{
  "n_layer": 12,
  "d_model": 768,
  "n_head": 6,
  "n_kv_head": 3,
  "head_dim": 128,
  "d_mlp": 1536,
  "vocab_size": 32768,
  "activation": "swiglu",
  "norm": "rmsnorm",
  "norm_place": "pre",
  "norm_eps": 1e-05,
  "positions": "rope",
  "rope_base": 10000.0,
  "rope_fraction": 0.5,
  "qk_norm": false,
  "attn_scale": 0.0884,
  "bias": "none",
  "tie_embeddings": false,
  "parallel_block": false,
  "init": "orth",
  "init_std_qkv": 0.0202,
  "init_std_o": 0.0202,
  "init_std_up": 0.0202,
  "init_std_down": 0.0,
  "optimizer": "soap_variant",
  "lr": 0.00256,
  "lr_mult_up": 0.994,
  "beta1": 0.95,
  "beta2": 0.95,
  "lr_head": 0.0049,
  "grad_clip": 1.0,
  "warmup_steps": 200,
  "schedule": "wsd",
  "decay_fraction": 1.0,
  "decay_shape": "linear",
  "final_lr_fraction": 0.0,
  "batch_tokens": 262144,
  "seq_len": 512,
  "doc_mask": true,
  "train_tokens": 912800000,
  "steps": 3483,
  "dataset": "wikipedia_en"
}
Each number is 500 + 25 x the weight over its row's rms, rounded and kept within 0 to 999. Layers, rows and columns count from 0. Numbers have three digits each. The size before them is the row's rms in percent of the matrix's.

# layer 8 attention query, 768x768, rms 0.0518, rows 0-11,128-138, columns 576-767
078:460523502496500516514453503492518536501510517448492546520489479488476500501488486481508536487482470489467507486472498489473513458437573499505516470521500454521507484445475520500471501518530461484479504521511512500452504538487506530483510473512472520511488499480499518498539539530508486503482495549505482494479482491476508494532509521491492483508516529546542520533489537510525504490498473512524510474503506532459536512470522522558537449511468547509511498490493508525530498482452515505487529441529527488492477521496507503465469465491545519465496499522529530485476480451492501485
081:417502503555494518476514514493552466518513509530524520528509523491519504473438501477533557486536519493478491516531490463536490515461483452478515500485519504535501505467499527484524540481513491481495535524453482538505524489509478496516471483490583503493462528448511519490525494492515498508497476460510496526472502447507468464477551526460503550472477484519465490478469508562527529501487515525468484495484493528513521496532469496524477518527478547513465525475497514525451533508511517468498482450511499457527465490446495471446458476536509467516490546514489507530469485495526471508
082:541495476548533502514513504507475530498518496516513498481488520476489480506501461552478484510520485509529474505462537515526497527497482493504490467468479501543515508456469500490521491523477503513527493544546502446540496498506528498483499490498495530491514497559428524528538507489495501507489497488489485475523517469514530497520509498487472488460515497424468455539538500493505507522528471532513514485488493499488505506527490517464538493502493472480491496519505518519508541491495448506474470433471513517473544563464502499508469538490491517483501492487519467513523526528520520489
084:509494500501538508470467463515483511505528504491485502510508516479542526487493501462455480499543494522492538508515513509529516481489511497496525488491502453481493503497532500472515526479532488494503444470522525526488511548510522509513536469434493507527535507473464454493498542529491546491480514507475473520474508465493488489470462531519503494497512501497480486500519511506514491470504478471488525507501472494520482494488530495504493497501503481492521494515521544509473485528551526523490502549490462488519519466494474498493494481478506522498512506532509504517509524488464479456
087:541467439462439462483478511522549491519475475470517462463502489469507526526483486488501487485536526547559526484509513524521554510554494500515485493511507458498526492496534490511516485474529557527489485514511542464487444527551521506468495526498520483536497495523537506456471490520508540457478481476521494519481480487524493488489531492445492494526542495468482501506520491497506465479523524453538501539526496466529486475537540480482477489498470490461516478477498518508515501492502513518544476510503476530516493546521501501451476521504506525491508536542513515528523508524529506496
093:531478459491552479493548458482544491527489482519507457460498548478496498469505491485531482542524517499507561499501461518483477490471495485495492488512540494494490502499526492479444476491483488539502507506510451494459459497537511499555548509502531481467492502536522531513538485478484495523504497536477464509485528534516472514488506504463449507493511503518491520455543512531501464502477479498479537512548490489540494532473499514501483473522539496473474505511508527498534493502531487486484489500488518476530524521506497552497535472506471471491508534493527525470519494511504482507
089:468486527532532502491483505510434454485525514500511543500488506515470530470504500455531511475486484483501482517490477446500503551464516486503474561459505540512505491489499495496525512495514509495519552483503487472500554481501501505545464506496520479479491498471479470524538500463508465497482485467511515490503506496487492495548484493540487499475465532487558501494484518466498480543480524489501489485494519497520454484477507467490541492544492491504501539529506483511491516462493512438501522474531532466461476480475533535537468513515548472488499504522472504519488434470504483547
090:467505542507492523508517530514515509496485494494469492509482503476507465501465543476477517464536515469463492521530505478494501476465509524485551535535513505488508551523492532483464475509467501548492518521516464523519503502472502479531491546513447446458470492459530520464493514514498465506533468484512519483509525516491513499491473450493530499511443526491477533523450494521487486519501529547539524454521548449454473530475448467478437477500475487474515502490480508495466517536481510499466541464526480502478485489510533488499490496535523446493470496514492509476491491532473515471
096:539533447478547377474500490539535515505510479518515502497477496527490511524477493454556489494463552493506513475498472483505511522509464560529507476510554468503492463486515489500495524481497467509490512534463510517507505481514544480440471503492565473500499488487511545464514485496480525526514496505485522570475449518520514521522507510457489447502497473463509497517497516474562479497502530501505527528503528549449536558497499529496527465501472499506494515477509494475515535510531519488496497531496473465482495503526500492518513493460458479511502510488538553455473532502570520528
096:508519502544538457493507505519501499534549566493531521486500472537478497484504515505504475498540501498525497509519459475468474505491523513493472537502506546501506541528520516465481463479551441481527500469478510502500491506456505512510560502477484494493472500498437444473490469470494485478487531497498522487510484489510518469557466501525516476474524506512484505496535531499503494524487528541532472494521462426510532486494532499504483525531476491480504459496493503564492536526498501487510552502549499515520489485488509477498497479538484482489509489536531505496502477512491492472
096:515492554520468504477538547509493471533536465510464502501517504447494437500488495470490501477509521519497518486516510510505499480478471472510509556499478508506497516508509507480477476512498511535484478494505490527500526567487478523502480476509524503496457501476516442500483536463488483455506522488490531490489524483497509484476492512566474496529478512527507464503493470479481514494571490496503501512497506472495469518511524474531481532492456495505523479521544512470478457474482500485443510464537514499523468463480547492471508518522518504478516484526469501563514468511510500476
101:536492535466525522537548459479498502505490525526538518489500484493485481471532540577543466541551457487467496520495536434503515503472526495511512494477496473530495515479454512469560453484505479499528472479515499496507461522490501487521503490510459530526506516523522497488477516485489529520517506466520449557512526535420513512545489529517527515511497452494526489490496526453485512493486519464485499473502486543495506482502518493523560540474517483535486489486514501510529473525486486500559480522526523473459544516511478469473495493488543509519470509520552475487514501518491470547
084:440507489527513484461457498441503518503486525488448521497474474518506539496534522475502507519466488545466489509494519486515507498487497471475513513532502471506501521499512507472505496484532493507503469490459505546506485487480507505507515492516479487532510511533509481474476506502471545486505474466511481472479497508503496554485492543482551519495480487500539440492489495483521495522512539478512460549514484458475490507492501509497478514542487500492457473470504538487473497478541520522528489480538476462494533504483507495482469484478479526498511490502471436479466497481522495510
079:466494474510512491515460489518468522515481505469495495492505471541520522496494483488534534497490519537442494523476506468540449548493507475497498568514521505516506546489507542514480540477507445501520499493473496501515480511499502478527487501522451472517475537556498548486491532540492530496513489491513485517500526491481477499527499520497497518470482489519507475525531490496520504533496508486508474541453513512492497496500481530543450475516477510514437513512462517492531489515470501524511495531529508511499547480480518463480540514478490547528525498522475471514492499462465503536
083:566479517464501509520543494511487507505454485488510510520518509443517482531516484497459530459500532494528491482535485522513526459483451521523525455475475531480491463582486493497498462512481527496533461511467528487499522522474503530515519494508519526486526482482514488546520461467463478479509456517469532516500461500488515493514499530500467497521494480502479498483510503554497474477489554464484499419472517525478504547470522489462535472499521494507480476482478560469493438529500511508503515491499497525458545501489472522471491493527490503487494467456552512482484533529459517476
086:503496483471493496500474503517430505479521491447478509478485490509504535543515499514505513509507450509474533534554489477477505543521461502513513500500472490476505484522504516470499464505481508493510520553473521538500451509487506527518483562452483520468524489425477500526471527494452458523503467522510482515510539540509506500500478491523482537483564481504491496498516490506505493510538493483455508554459541471467472496523508468521501497468435564503467508508532524512511504467482521520484529487472520511478530477534484478482521510482475485471500516493477520527481521532505498491
080:517461521513536515525514483511503495539475506484528464531496527464558537502514470530492528527475458485529488490484506529475503522522497454516516459550500497520527480511480502496489471514517516499503504496535549545492494494524488555537510480479476490476542484509484488568496483464478521514477480524483527487506465504515473492500496539546494510528505486496479524475526500494469536508520524470532466476501505528545419538479513502498530483516500508488507496485486490522494488492480476468508500502492507468509495482482480525470535529502478518493502477497499543500489533492479503499
078:549487474459509494533487478516503510529501486480478499478501467505554494503534523501488497498490449517518503501505477551524476478542489492480496469537508535523501491484479524455472485488478482552504485496463480489516459501484522567508476539524478470513556502461506564530455484495560472516517487578466482530483480526491488498467502516473508480511521481533507536484506502540483476463499513529456526486508468517500558555527484476538514458442462561496470509496528493526483523465476477491503512490481499530513466502539503488494523538506467489493527524509523511492520514497510497497
092:523529521496512456470500508487476458496558501498500524527493445504503497470458472461509517523493511489452547501512486478524474499504512540480488475484499539478482527467514456523494504457521469488498493544505497456511496476497500499490475540455485467529462535507496499478487533465513522502511475449514470487474524496492507561479546505481563476532483514471551487531515488527485515477473456483487531487471431472550545495528479533477502456492506526503482518450476483477489571497491506491518477499497499502489468516533523506560501513516511517476526498518481484512507439477519522522
090:493478492501484456523501512511488525517481518472511448506512520466488519531537511510497514473496480520476491546511494516509503464463511494500534490537520442511521483541516536513459424518449486508504534501487513519477478511491484505525478469513498448509537476513543526533501490514460506447491498500456477528490493496493531522516468526518476465496509469504505504499540493461492464481497526479487513483504499517466475540502493492476507509486485535480494570532516546497486480535501490475518469466519502487470488492512517517439537523487442485480484489468446502468484531514497460503
083:510533491499483502492525520445503482522519532490540507506461537491462463544505541531477489499510484442470497514510524532536564513518494495528474464486517522493513486557505508558481476512476509489496514459501507508458514499501484507498494494518503490498526533467494511543497493499522479464479528474498564504470455450529550467510550522513498520499485518481491511500509505479466517473477542472492515499498474487486498492531492502478473511527511469527505521492511555491495474487528469476478493434493573476516520523496475500517529500507459506538468490548532560483443509513511499489
090:538523505482482490512507461514482467479556505477481527465477468467547525470503473495506483514470474456477518541521498487499494557537517503453517509482498518533456491529544499519507521522482488520521509487531493515470499518512467493489525546449482474508484522521542505486501499472518500543510488486470463532481514505529502516517514497475517465493497489484492468495488485526520489465491478474523546486478502495475487510544478514459474453511501490484513559464482488510475523488483474500448437467490492518474473521467477485523486522519503486481521511549440512485489487482511515493
081:507492503513490508517524517504522487478494486500491474463526487463527487472499532469524533559487461478452531507481527482506451490538511460473538507508477501455484483506478506487489523489492481484507482506494484483531485487484533542511479537505501516510504508528514476454461506481479526500504520528483503500526522489489485537496491501492525546524538532500516481468467550482481499479484479525500501501505509483458494523529481443531507503469504504484473477501476495477489460491499502494467542525486480541498479535525468502506490518437536480537499507501473499504523446480515485525
# layer 8 attention key, 384x768, rms 0.0495, rows 0-10, columns 576-767
066:465518516480508508505492493511455476467510481487522533487547491490503502523492540504509439507478483493546566479478454505501494483504490473540543513491485541528523506461507482549490494508506494492465493516490486463506508489505551526503497498499493500489489513496515518492541507502500493504524524461523519516466530473516500473518452469501483522539504516492536513529496508507517494472498505512512526505506482519528486510479517522541498508492499520480460548469524440493512466468492550528542500513540462502514526464494475518494511555501496481511508487501490497525455459509475491534
070:545550528488542470518493501487505508479516472502477507532462486516498506485491528528572516484463521492460540501492437511507517490456475490506502493560460520510485519515518484522500512517466471541519462486528525496522506474482496549511518500494481480454492454494549442524492526517515524478533515474522501503484576511499505513494479480481480515483481520466522552452510529457512505468496505538520537477483508469558511498508504514554492469473513509467513540465517454477486479465501482539463514528519571546511528485494460512486570563510477451511490471470485489464473451490507508525
072:485478529482588515513482473454508473519538494501461515482485490483503516492509506466498520518497486474524472498514546472484526497491501477501490523505547501499453511487476491474529490532531515494455531497486499519475489529515488536511500520515512541497535494492480527495528498510501512493456492490517453507527511470511491471526508485503535460500506502566499439498497488470521460457473535474503495499544475449499492491475478499551501487511489489485528574515493514488481530523542524499477503487497502498520457520505475453481516502444482488478441483484491545552483512499471488508
075:526496455404497517478487531472473494512517531506438534523465490543542507541458451517494489523499482511488496510465550473500495489534500502477478490547544480524567523487538551536469464487526517527508477565496456531510500565498497566536527496500507522529479512519534541484461530481445538438480471563528458495537560488493489479502497508508487490517500499475498523493513470511496492479481471478489503476493466473510540515494481507497525485471488474482489487491466512486501495508486520452507520504501510453463531495499466468493493467529530506481492519486490550518470570529522526490
079:507494517508484515493515470517483540491522554502501555537501489503484484503491544493509461519489478512452467528533541488488508508510591503533465540491518501478495506509515512504490508473503468528482520468482466543505492503497497482507498477478547538519538477459482495507504509489530513496489483470515488506482508513496473458474483506495501458508470477495474487544494519466494478534503489537503466524489503455473501524478534530503552468557503474487481511507514583490509513498501536490499467506481529500446489502559437483495509466533489503486501509479507548510462536502545518460
075:512491527468498497473501537526493503512500509497505499509463496525496514491523506487493496525495513483509552501481494526490497464516470508523491503481484508499457500481500523507451506489488495545485452516484498539502524494525529476459479483491503520462549538427503476494463531465493538473461448468413466445505517526518519498502519492467544476513478525471514516526503468503486490463458486468456475538476452519492514502474493487472508489508475504517515520491470486509507517499508509478491470469543469503503482490483510475488528506567531500501469467494435556549480447515515487508
079:453494477493512525519482540531489505499509475523498511477495499490520516497505482456489484490500475493500480470518486513508530525472498501487487471513504479518503470473515505508503475480489524523501550528496478449518517477490530506480510501532481534503501493485480565522509487518495510480531535511480474503482498475463485517503500538478514495441486492568513512519536497497502504451528533467532487511497528498514463526521449520514481512487522507496527463514517474497499513520507506487481488519503483475493501513487498499481486497491515523552460468512504485521480482521496526468
085:470488508490498480519502512489506495520537489468480467484476498489508509491521521509495478528511498533482468505512502510530505483536476492510502539493476474534486515487541503495473490500497486512457468504514533538510474475491488510546498520455516511503477483477532501483468493490522507510484459482526491522479513534529492544525498451490457484510510489547484540488540490504491484485489543454488492554497496500499548503499499522483482507544485461512499527516497532473514538508517522517487499472492516515488479477525508469471527536493495541474490477511500533544495472537543495497
089:511481455493475510485510519519468547474502538513522491540467501500507502521511518541459452523507513483535500540497522528495546477513544496516497462477510489554525494498482502474491510491505511513507512509464498481460502450510468461474467510490522525547490528476483511503464455483476519475498509486446515519548510546500487489488536512442483522514512481529498520536509520529526483492500460505417480515485472499503542497487483499470488522513500485458512525522484522498518483490484508526460486518512499529527527518481511453534499477498519486514475550486522497503524470519471517493
083:528480487451513496522496507478546534463499487517510514510554499546501507563514502509531524457540526494531497508499490543479518470499475524497479510467520516485511509519541515509501480491483527466534468466501485541498498538484487502503511510533482511541495529443550523481483505492534468476495505504487541497484504514476499503502509491453489514487502488548484494438533450539489519550480502478433479506524498490507462488540521497492466544493521475516517525475556516485517485522492490512523503493500545507477512476508502502525545484545494502492520513456459471533473485488439540520
085:472513543494475523512478485499458493481518467479489497478530476506439507493499517488539540472518488482508496468497471479518479522477497489542533487478490504488519498486511469493540540499503529551531536505496498461510490488481526539497533511470506473495475478527495517482503505502476503542526550527496491482495461512514502516478484467494509511505517486522582526502483506519489513480513535555572519492523491496517442505498524495481537466464502511502503475484492455547531522494474522487537508493516510492509471530553499526496506510486495522492536480529502456506522426510469462513